config = dict(
    n_layer=11,
    d_model=128,
    n_head=2,
    n_kv_head=1,
    head_dim=64,
    d_mlp=320,
    vocab_size=1877,
    activation='swiglu',
    norm='rmsnorm',
    norm_place='pre',
    norm_eps=1e-05,
    positions='rope',
    rope_base=10000.0,
    rope_fraction=1.0,
    qk_norm=False,
    attn_scale=0.125,
    bias='qkv',
    tie_embeddings=True,
    parallel_block=False,
    init='normal',
    init_std_qkv=0.0601,
    init_std_o=0.0746,
    init_std_up=0.0859,
    init_std_down=0.0859,
    optimizer='soap_variant',
    lr=0.00504,
    weight_decay=0.0,
    lr_head=0.00537,
    grad_clip=1.0,
    warmup_steps=200,
    schedule='wsd',
    decay_fraction=1.0,
    decay_shape='linear',
    final_lr_fraction=0.0,
    batch_tokens=16384,
    seq_len=1024,
    doc_mask=True,
    train_tokens=94100000,
    steps=5744,
    dataset='wikipedia_en',
)
Each number is 128 + 32 x the weight over the matrix's rms, rounded and kept within 0 to 255. Layers, rows and columns count from 0. Numbers have three digits each.

# up: layer 6 MLP up, 320x128, rms 0.084, rows 218-319, columns 64-95
# down: layer 6 MLP down (transposed), 320x128, rms 0.0855, rows 218-319, columns 64-95
# gate: layer 6 MLP gate, 320x128, rms 0.0876, rows 219-319, columns 64-95
up218:208117079126169076138116111102162112128123152111078127110126141127162176124174142083174137125041
down218:189112127042091107108071112145141079113128108125162110137135102106109200134069123177068113138098
gate219:186192088206101084063101162138123101158086090110096125132140111123169080115139100117125159088105
up219:171096134181199150145096119111164161110117111144027156156099090112135061082133139152142091105132
down219:114159122084064199103130097107181138194089156149144100138175184142131168190151117119080142066153
gate220:189197149173127159096099089191158117133104175183127136139098072152145162171134146095131123126148
up220:169089079149174147121114139116134185098176091134101164144146114138178138199134106093135048148052
down220:130166151092134170111099080158126111109126105168136147140131148086153088103117143099134150084122
gate221:136119139102119083083120083134134167130111153116144127099126125109097159119130159129099168105124
up221:076107175144128161094102086098127162160095113114137139170089131064086161113126148135134130133153
down221:129125133114131114080210159158101120129088125144108136077147124176135149120155140135107087138113
gate222:135176127153142152136084118119113159137131146126115120169129150158152070092069136108179094113133
up222:113199176081115166114168103105125090179124090167135123094190086148136119099171166112191112115106
down222:134101187122114058122051084119141108134147055126124147107161102074095145066111133164075083125158
gate223:189123145153108078126187109151099174161122108114108159115149166108114173141163106048169139091187
up223:090144189146133088125159093122046163084119116132216150145153172084141074101142164154094156037109
down223:107072081168102126122123166130097103118188168115162128148133094104125085126096166090112133069097
gate224:108175113061161133195133180110159098141167141137106167188202059114152193103148109127168118092110
up224:130163123125122108095088170088112114148120119116153135058091138155169165104121107111104166126165
down224:105090058106158124205152097134072087132147151082161182153123113157110139130162141173159108119070
gate225:100202131122153099118123125140162113112063158176192108165135099069077134102131157117108075126122
up225:136131145101131111141178196111083138108131141156108170130132153119123083121146114121112072067130
down225:177083126120112166155105112114126108143190126080138136115125141139118113124140102153105209123121
gate226:109126166145162083123133146157117120102144123162180122121120167120124161162159110117092099164127
up226:130144178066086178134156080146153148150150201062156094115134110081167158087088100150179158161120
down226:077109157129138134147141135139126093106166184205094167119098150152125150117085129102099075096117
gate227:088134133130124092188081184181118131131150089101089128112094122179117084070174099098109099141108
up227:048114091133182136174194148126076131133120207140154145164102118148170155085142166070193159079119
down227:139135109097073187153072165075109113091133173143163173147148164108090103079087135121185141121141
gate228:152198168147083111157118135155124096142138146148115103086106120108087165129069142150143099204112
up228:099164127148084111153110145119098128114074141146154079136205104127084073072137202107144132168092
down228:104112129132092125144141116137157067087096131142134189138137139142121168185180108153147100038132
gate229:096112133107112123113176183098138144156136102091126229113169111145114138145124112083173144173076
up229:148110129172159092111111081124160128111155132124109158105122172147145080069100183211156109084140
down229:110163093175135109180116101192127116118171129142124120151097185120174141122193149169152144083138
gate230:100194134093165090086092122152100131103052147120137154129113133176105138118121142139154086133106
up230:093091171086130110115119146161112103146171133079095140138187077156174156169207108126140103143113
down230:193130146132156133078145163083188137111165128111131175116106077147101099104148163075124099130116
gate231:126068103163091161120171187084139182156197151081115089189144113119129163133132084099139149089138
up231:145139159070126153059144073207107127102163081151094094110099086111101113146046146101078167094113
down231:123180113096144152102122148083135131130067151099174154152162129120085130118145157126128115135084
gate232:120113084077138120089073186160118130200171112116153127149137079141216155115101100117194114105102
up232:060146145128091053094106119090067191123144124190084070114069062067069103093119185090104138150132
down232:149111082106122127079112112119109112135143178116126105135098042150208107116140106080176071078133
gate233:147204129121179113072116109099143186124097160140129094130094096042119148185125096098039194129117
up233:116150126134150146091079101120122116152079156163146210138128164120087115124055153166099187104117
down233:178104152108084124166106117097113123094164132098164089129073167042144129089151141089158077133130
gate234:099105092145163121110083115133148104112131155116124169111098125085133125121171142117126145134075
up234:138130110095190082126086170061158130092168050109128182116085076054131095142143189166138147161158
down234:134165072152061173096134086173114133180102123131142111129110135157114157149158060107153123114121
gate235:115160109126069103108136103165138115154128132187189094091172094094113136150089165080140148167136
up235:106122108118110174199152077102129062139130185077154181116087127121087146128088133108150167132114
down235:073105164122152082162163142140164115093153151134142169216120105103069107079121094184143125154102
gate236:160194138110086142116072200167174182184179100091120182166147188130163140175115129114117134108067
up236:097109078207117169120097133104144131112159137162108097132171166153125113189102129179095109103137
down236:140114150140145152132055167141126065129130110106061110135067184118148155152067064133108094180084
gate237:107102086091150129096124097097130121118148155100109126100125124148106111130103110064103108144169
up237:182146091137093111116075180129118100132127186085160132087132149129150161125113189132130096167145
down237:113139148123108118123224130102152164121157136148102127138106091043116105143138121077127104096083
gate238:138100109082089076089073133106139160114134129173123169092163173077214070138110095144093114087153
up238:166097099175087128160093127155110153133105111087137177161156124135146150067098170136115131146119
down238:103180099161162154123126148205087082083178116135163127126120139157127126064077147125142098214153
gate239:098077132116149116133074138109101173196107208128110125090114095085162148127133129117154084111136
up239:108171129139178163140104104138092139081197182131099089127117133146198161024155105140117070122135
down239:145115110084100110068179089117119133149145131090140096078103144115077102112089113137126153101071
gate240:110138062160113104133133183153191128117074159104153070125129111138162116120051093160103094165112
up240:147157122096205148157117074132166155164139161124112146168154089172164097107086123109198098080173
down240:165178142157151144092133109095121114135150119152105121091152210134113131066168163069142077139127
gate241:149098114149061056124085184096115108173128163108158130106157075142117152125110067153119135135032
up241:113153140118173086125164196097069135141167186140125140143163162145164144118098117197129064091131
down241:129088076127126192096149149111144109129122187110147157124072137148131115140202144134134095137149
gate242:143142128147130135086125143123142168116094140137178102109116132124097127096142150143094204135102
up242:100152135161134151116111083134141090084129123102105166127074141087139133143113145142126123096099
down242:157122169108156186105189101112155169109154067122116170144112142076091159121102136158102124159167
gate243:163077133163162096105060129180147164132109137147104144147135147137126097125125141164150151096094
up243:108089118108160101085167120150119115121180103079114138096099096133118171093067093176148175094084
down243:187145104119141132109152160184125154122118087094103115153092182160104131094086150156174098156134
gate244:209105133146174118107161166138158099102135173076092110105161118131141124115078136128139130150135
up244:134125088107135171113072141103194110160150169060145134089178125185118154085134081074117124147134
down244:104103091175120056159154077134098115116136045096108115127151147121119134151201103120194169143131
gate245:047164119148166121188140140151079095148110078128127099073140110098081098091122155149141115140101
up245:123131134113117128126119185098146117163146115121076157107134125092124109169119153133118139081125
down245:149101147139149154136144138124099151126163084119116167093115106101080093088113172103184165152095
gate246:141158093125118131155145111107133148127122124091099124169139102126088147117162139149166143096157
up246:153093119080092130096085097116125145071136141093098139123158140155130173127115132071152171109113
down246:112171120121132217172124127102137139123108119111142144166155105076110184123152099172195170057183
gate247:133204100158096085128106097130171107182081094149089154074159148173127097150080126166138088146135
up247:139124053144170115179164140098179074142066158069123143110142107095090127100168120111094157186097
down247:098093151167143164126136122086164115166092144057129124189138129099082075135149081123104163140163
gate248:185157106122153081180132160098180161149128158151136129136118075134133136124144100139150190109149
up248:136145130171092104139113172102112100195091091120159099104113126164155169176145193167065120118120
down248:099140116131127153123150107157129109134147148137095182186071161057086088138106020128181126118129
gate249:102167189122132107117090097082095118119105106123134169174120164129148095133175166168175117085177
up249:135122141131127151119130125145105146170145169144104075124121154149144214186155113140091102116153
down249:114157111120104093162141124102094085093121062089150146135120137177106147128089113120163153110082
gate250:087147131111100091085072159098185164052096088116130151125143109092150151205078120097166179124128
up250:159131092128141152125096151077193084153131076199120120203148087066173132177060141093176144063167
down250:162184106136094225149137135144180194124180172089157121163164125157158161046117107149164144081142
gate251:158127153149089185150120136159096146146116076155086074129176169160145193127163109199121108102137
up251:187085111144124109146127180119115102103175146169169137143127127139154076098138142137142138120146
down251:101155144099135083152129133126158113126105147137121113109115066067105090154096155114186079159154
gate252:103167140135120153140124187176119108143179123121100135094162067133083129127103120135155087091164
up252:135156125154147166124161153117145141111086127175146182098129181199086120063154132083192158118185
down252:129112092081099121099167176199129150128113095110104083065150165149140159098143108147172154148130
gate253:084122156197137091113145140166078154108077172069122163163082104159128176128069156133169191139083
up253:116163195146125161112092106146122142064131138098162096143036069134159175132101151164139193134052
down253:116124156189133095125101128133086093246142194091085126124182101181098110126095090100164160169112
gate254:166105090126093159158103109159068091123163230120077182193134163161147110129070123159152124125069
up254:201141086086099086118175151110130038141153078114141170173144130161138173146129174116032149102117
down254:123016130189192187142124118138096127143126136120078145045153149114142095143143113128132159087160
gate255:179116165115078128189062096087135090122108059061118125112040143138116140187158156157095107157123
up255:125127138135125148158092079148042120128099153154110128118143141132099084104181179088091088165170
down255:116115113138131127097145158112157197172168113136113147128126081110127127118080087111119158110131
gate256:064170125171157103166067200173195184101108112130143105114162114120148052125130110124110132133144
up256:127171122125109100185132131110160109163117149128134112124114066153076180150188176164136159149085
down256:085111128126093124119120115157100113170118142112157075148101149117146102095122178101156145138101
gate257:191089099161163118134083131167090143124121210111137081181168187081128157151181123142141141195120
up257:112140165117116070147101175103197148118147124180154140135126124116105117127111111188093152111149
down257:199083152153118151093121077070113109104111060166129117118090110080155179179129171092084119114154
gate258:153082165107139139170134140105139099105143102156062137145154155086174116196112110138101122149130
up258:166142106150156151124107168084108117121124088065134113200091157115093122080139126168154091156176
down258:101151118100149125077125152110099140179115171138159199100088092079182157100139122107118096108166
gate259:124146104079155132099119186095071149193126112129101124131112117200053116097102098118117141117193
up259:135105087169107144127114089185131112060138147131105166151207122154119153121079083140127130136061
down259:146152128101138153162178144156160192111165126120098148104132119121110146130079120130130120117111
gate260:145140092106135106153168064195044130101169167143111095133174127145216138108108178167186119074103
up260:146125120168126088170094147101130100187150107094128145107145088105168116178167133088065118174138
down260:121173124070164078141150056135088129133179095191095153145131092178160086131113239089155078138159
gate261:123150135170082173177110193109159166063163126132123074094134081146089131117139123147143086217106
up261:152066156132195128161168122179129107146124098172165226082094159118155130152149119078101199076135
down261:136109118104136113122169074130107141126148058101134149147115169115149145084136131087128134076188
gate262:137109141155096132110139184118105095129150105081129151127070016081125212133176058122111140156105
up262:154064061153182127167138196093126119181123144100119083151111121151100104116106136110096166143143
down262:127176133130138100109131080125114145050081099117183161072168142137111091070122113096144089109099
gate263:151175122149175137146173153162125136144149143153095125068155137093118133118122087129107202149099
up263:091129085112096145122169121128084098156085130157056120107093150180162099169159141089109112066125
down263:126089062162158097079199117151102166122102124129086167142144173083102148080112084065170148126112
gate264:096154181105143115134138103148088176112161194155072070129063134058164129130104142170185122044140
up264:153101144122174080127156163144123150112116114095123165160185122132103117116172066185214141124148
down264:107112081129104108190078088142101100123124098142178106108149092132134142176081175092124111093149
gate265:112130092148156108123080130142133137154155119112182146083147130149095124130097162147090171153140
up265:108154163100153154143193115112139145111086141140137120104173162150163136158143141162116096106197
down265:141185152098115073099108142113106114169065119179159140123114159128144075133121042130111079117121
gate266:113125130093113113142183136095108108100153091087173121112100127098131130165099180157064151057160
up266:163083070205103098091142085167175187182106142154098146174102165180151109130130063147114073166109
down266:089116117149163145135112060141119103199120151146115134148160142091134115066116143163142155119181
gate267:108109125158144152115109139100163163089108152075130149135143137140104151138075094136121083179107
up267:117138094172121158125171134189119108065074172138130137135092104129096130133111124182134150154083
down267:093099120175090066092104098115140167098124123093131128042112115104158148136135167094154072174151
gate268:152120118163155105129161108165143107131054126130150129168113144093116089214120142078128096104132
up268:178177111190126134084088168134079183159149152117159082063129092070090141144095148138116079147135
down268:215076079166157084151102163134148167102162136121080119073125108113179129084102132136112120130108
gate269:133148097090103151146159152109181149153123116099115179099076094111131090083141162100155150095135
up269:162079114152130163105075169104130159120109128110121115102121089147127149103142114121133143116124
down269:095175124149128143192081185083135128167098096157137120088143141113127107108097163074147156130116
gate270:146131108146113156126109188154162090119172176122150109170111109153167130135100144100095131173045
up270:095149086161084153152090115171135102138138125150082118113157122095130156134173209073162138095153
down270:125102116162161087135122140147164093116137157091149171125111120129159118076129106128107122076139
gate271:120131140097116127154090173136131093119156078151132150113204135151166203137077169126158153129155
up271:107138125158132156145138099115060098091176140185102106119070116144205098111072097113152149112103
down271:163113086122108114169117154156112102144171122144138163131097152108107118137140098114081103168126
gate272:198174099062094111070160148164150164141140141145124141138139105114140098102142129099124124130121
up272:118156184063117123156114113143119123152120135078132129078147035134112129194152118125208123121109
down272:116126111170136151104175131102144187092136138149184162173136140131076113109123164159113117114105
gate273:118147155126106080137117112114152176115092120150110136119152132134067152211153094153093144149137
up273:124145136122100139112161132125153079094105143117105082109170183149171176091076142124145112098142
down273:131114162075139050111148146156095099108136144122128187114138223175175125165092165120093122148098
gate274:087169130176100181184088113124169143135131106144095115175157091106125142166175143139104152132156
up274:099084143147135108114145174109103084107084168129119131118097154095156116165127075067084119110140
down274:148159121149194132104108100105080142131158099152105140104161140150154169126163165090149035189185
gate275:092155090230101141168113152130106113128133091100114123115196140144121103166108102114125182136134
up275:151116134131104097052173150170129115117088105124133159129112118089127126124159128148112127107158
down275:137112084124117099066129137153056082130105119069167125189117089066150120134127216126109132138138
gate276:137213133116090188134114108148050163172140117115139147094115099136110170145167180160141119136127
up276:124083103124115142148141129118127143129149165062131085039156161129131120120164075097181090147125
down276:117123147174108122193142124105099131138115131086122192147123100160086132139116153175128105091149
gate277:163154176087139111138139139161103075128094130216088119143152134098153183087139169110106197117140
up277:050131113138140147142095136137154168160175156132100196123103097159171125116119183117121152115130
down277:132149115108104120098117103145092089146112028160071183127086103101148169112135202108121122122135
gate278:160134118112122098114149155150134120163107132192129114179116120090129137127127132119094142138160
up278:161216096093102070085113162123158187130086112167140106127107114094150134206129147157103125148078
down278:095206098081108110145151200122142113161131173184155123099148106092161129125144171043111095178111
gate279:178136174191143129143119136192152127153059120138104184133115070058086152164112155089150130122150
up279:123098157140140128122133171119091159156061104144083166144125116123112158135110092108146104138141
down279:115135123170138142131078125121095126118164134126141077176171152073165090182187096196161162101134
gate280:154112095122156149169089121099094130094129148141080100097158125129095156105130128123128107099089
up280:055088096087126085102176167146073127129125154139121083081151118139125134137121208161117134173169
down280:186159089177140114130127116120110151131117118072130108162079157111173089140153142080131129083133
gate281:067158087078155132089116164091149186095122149172119130163125105123103129170106193119108112147107
up281:124165089041133124131127110135122126082149080147142169175166124096123163100117118074099119133167
down281:109105100179112157172150160129118214066153092129111109147111128111114140116126088118087149143105
gate282:081102161120124143144143159084079158146136150098171198103178123101103146112133071113161110152117
up282:125112116151055095186184160097168125031126124160099086150056193096123053136140116099144193061105
down282:135098155116164166056069141131070110151178097131163163126148124128206170151155143082120089151132
gate283:146089108093136109151164124134109158151135144088127162113137171091082138175134162099148092129158
up283:179127159154067136130111139122100114127130140150066167107092124118126163197115098114083159147111
down283:133160172133172126165135097134136105104114127114179094108134067122096138091122104115193115153151
gate284:167066116082127125175128153160144113090105128072152182118136146124158103149138120094120197114186
up284:157110147048103078128093140156110097171114163111091160155112150136139081130110120101117130102149
down284:110177128155116157107185090104151123059131093160103096129147160125183148073155118102139161142135
gate285:111173166129118135152112106168088121096076156139122127108079098128136111062180134130107145180149
up285:126156119113168129168123120138135147144146134181131129136101220140080072148068146191186162134109
down285:126118122168075101143122125130115185125164162175171105087137051090132177139129088093104132127111
gate286:098113126143156133191133148131187145063112148153087165084149046155092145170112133146128150165163
up286:107143094239180115123099129134107123109091149176143119117098156191165171114165144147128125140157
down286:130116090093131106155134137121144092055100052125138133091134078147124112119104138166120091176142
gate287:115164093082121126112135147096147154083116158153113206140109131181085127159157158084156102106120
up287:125146080047158112085148115117132130139136141140099094029117095143115110097127102141144152154161
down287:171109064133092109097164137093102140130154085153161144160118100079151148160136168175142165118157
gate288:186147068142106093116116170133163165122127153158129121137139182170132134168141126121128119117199
up288:129116119087143121112137139146069115130159105129099145170098109040136160150141154101122178105098
down288:116099151096183117112106191166145141118123127102176088150152116141157155107121158161150182120177
gate289:091100179196115126121151115115130122116110159097135113117188098158116158135098085142129163159149
up289:141143128176208113110089162102123126091126125131149164143098186189140078147131121115112196078115
down289:185128124143094105127164102138191147133111110137108113156090133124185111149157138128099156137137
gate290:098150131109104101150159112135180117146091124056136162125138161093164180079144126131120106157148
up290:148015142102101080160161118088116141107119108156144182097156144159153161179092162163076123084172
down290:151119143060141120140084030108171125101118211155186077102166168111104147134114148084060176108140
gate291:132172078125111124118131141108151142089137097130158142086110122118107167177145156066142142071095
up291:121138147102084155079123133122152106047134118116128166121115196124104140104131102163058152106110
down291:137105129146133157149135162114069194122142169141147192120145126156124093115135152058121143149085
gate292:126124116129104083144100120172145139103152142140078136088125095140179156130090108123139147074062
up292:065108087125178132118152144131133078055107075148098126144136075066117094102134186142168153082103
down292:108151161130164186162094192069079122136088101077110138127130141061128148151109143094158115067087
gate293:171122109158080111123124172131111134151150134166062069125142132160134150184054092136132135164099
up293:134116134146132153135104138165113122139171163077196147148125102192097147162095169087116125169106
down293:126132114169175141126141199084138124148151117108086153175154136085093176181146124118083138144168
gate294:102146109163099105186130159133083093057076178153108121191102078141157163155146140108106144162121
up294:130123104180139149127126048087127178171157116082191122133138137112067085132129034137160109135154
down294:117141108137117086135144164107143155128109158220110123155091198107106127102121160172078160170098
gate295:122161133130134126159115081088127104149120168140151108044141168128186110129151094149103145132151
up295:074168136119116117146096135109178117143197136125075082161156146135060128119066087100158160114076
down295:169178102145155109135209082162071064093131090131122127143127117129140092137116122119106127171123
gate296:190134120105118093082147166190152124114154166140176067142138148110184146108169068154170099130105
up296:084134105138124174152077123102105155146103102154100176159137110199185087143148090079170133142161
down296:171136145156168140177085129125153040138149121163145144186131072134180124138120075092128145115152
gate297:172150077084139086153129123073097159101121130064158138182194148063122136103105139058142114096099
up297:177078122151112138125146172116086185127181129155143179063163114157127110108094117162046125208170
down297:092173057100125154178157139119139135093147134099129156149083188119146099136159129107143063119152
gate298:120126153119117161114141123138159143123127139092116145106164129092130133137143155141130095139139
up298:140116099164087161109193168121150026170100101147137110192040175118150160138099167093168148140140
down298:129152153123159193130135185090160128131157107089112114132111142065180111124157092140133162189188
gate299:162082077145160111047148100168125138112099107113093128177114098108126096152138185133133110140177
up299:169142143142103186179175194158089170111182135110165154087122078161130131076176101139142077146075
down299:211171137203117146161117086186107098128173111160099098111141153097145158132091144142122099119103
gate300:103078169101194076129152132104158113132141098094136091094128168105107132119128180174128073110107
up300:154130143116081121175104161058119092133103098111144127174122148159135090124035131089129139069119
down300:123125119099161189169142116131126095077132167137151138101086140140146137126138128153152130205087
gate301:112136099103076132116135080143135114094102113175137151170097185119099119130099104137086140168121
up301:117167062130186118137145111146116157088134116123113113081099154154111143092161140129093151167077
down301:184137127077137159105113107104158087089084034157135131142127114090144046120118158129101123155144
gate302:052135107109135125105187113174112164109171145186203101150159131129164127161121028147097115121094
up302:165086127106112100100119202154099178169171105145088181158112118111143169084131087112191057075095
down302:166104142098122154099126072049127077125142164151147064107080172162136157084157133186105112174146
gate303:169153113174106168086102182136143161122107092082171127248176127097102165107121134158086138158150
up303:166167116142118121124205147118105114189089134073105163167142077143103127124075113168147117146136
down303:152095121098163142119143105133100094143106141141122104108154131155149127113177145060147166121085
gate304:124119072157100155125137130154123129114103211146142149087178144121121167074134091074093074125113
up304:129149127136146131145152093110134079168160105098153129130137100151141151117061063157186163126078
down304:146181113095089146128118084126168167128130102106139151114086157095127111081127158104129148162090
gate305:103190097072112136143127108148152145122154130166126151154115119172123130086146152135155163107087
up305:109152149185166108159087128115149118160126186161127108062098111143069123134187130110114118175085
down305:139212099127090130159126125110142166115129102110107112139147121121152154128144199114152109149154
gate306:137147116138138116089092133135133149107135150132115080058083126100140187152100176076156152124148
up306:148153089164145116111071199147117128159112179052166138182097166146137129146110091111157181201092
down306:135133147116117139087151086137079138116137168081160160102159181177109172134138151164113135155117
gate307:117133145169102097124200125113137127143141100107111133145170155114091120105140156129166162128143
up307:179108147116131108144162184131132110128151138145204185102143150111150144073111139124088133146130
down307:126147109142170080135194120069129161162187086095127102163110111141134126123168147077142117161111
gate308:075166101139109097133184161148196137131126129113118093133092182112117110167123111136143151051138
up308:076091136037105103174166134102135180087139069131168140124142125087127154136097101167136159151142
down308:137068083096113111141101105097088139107064156124132121091132111144125087172090149157081185174098
gate309:136104157184103124129114131172167173143136138140144134115131175082090176182090159090092146095142
up309:151121098103122166105131145180136121160096108125127222191149045090148182138123153127134141142131
down309:096146140125141085176116151136135149166154156174152162061104162131123108117180163121131098167138
gate310:089111109161118118070109135137158139067130116137082134098191130065087091180103143127092092143127
up310:090175111087172108179124119058185094116152127175127148160101168117104076134087105082094163119126
down310:108078139159117138106186074089167121136182099123164133024122135073141164125115157142143105153085
gate311:126152147154128170092153091147113168119064125106126116110156105135183114133148178124074108089123
up311:094192103168142068148156130088140127120091150111081144094120164187115124086083181148165105105169
down311:137126114124137100134124145155188120154134149130153124146151092144161146157103051135078144121108
gate312:142112119149166141141155076146171097122147144110112090109128070236099157159132103170102146120095
up312:182147181171131147137162103111094125113105104159146128137104078073161145120116108127123146097110
down312:079092148112174140121112132113118098124117149138155117087174147158133156088157106101108161152118
gate313:148143082153043079124074176187143173158126113158150167191129084147165100157093106087099105071147
up313:125156152147147149141159183088124129111102180129157047185116182172128105125116094136098119144156
down313:136151132123115070117111174172111194156111171110180146160135104105089096176127188121127161091074
gate314:149103083153046113141105159167131132198133148085145149124155112148086127124069099130095117152128
up314:141144159119131169167163153144079153137183178134111153164120161135083051158140158107136167136205
down314:166137118143148111098078129155138090142107115168138146161104140152158160124165106122171072162108
gate315:157153109128083121054082196101102186139057150135115085172123088111076107100096154090196082120080
up315:129085129092160147046102158153155183070104102108150115114140136124116126087167166136179152082091
down315:122115118098066152137163154096120229125130126132154185098093152161095196187209151139164120107135
gate316:100118143102115095139085173116149166088082106081176126065104122081186117142132118082182158104132
up316:138112128157155104062154133165095119077187137176069176108135165098122086115140102121110183127137
down316:161114160072127112095171173132133124108080144115097150171207150168049075130149200125123142151124
gate317:126127177142155118159130159109155114117095097109179115179070154173164165117097130094092126100150
up317:076095127175089118149096113159126180068131124131138150114126144107155121088062148110153069207100
down317:162113104134156085119110091120118110103200108126107193167093122138131093096158160158095080117123
gate318:100121144184107152129124171098127136119143193157134080106130074074198080114060134143123145142168
up318:050174149115093111098180081124130125125100100145125128113096162109116118117096105132125104096130
down318:165113151164124151119098153092137141129186116055110145141084166117120130077208158044155127098115
gate319:090065149127122121134127166140152107092121150113138102136097084077133157112093183126156075140083
up319:156110127101134114119205132115161109124173109098141132064110182161130145133168073139188062100124
down319:131099155101119108108126108131108175141097131215074094131159187133103134065123097120137103137168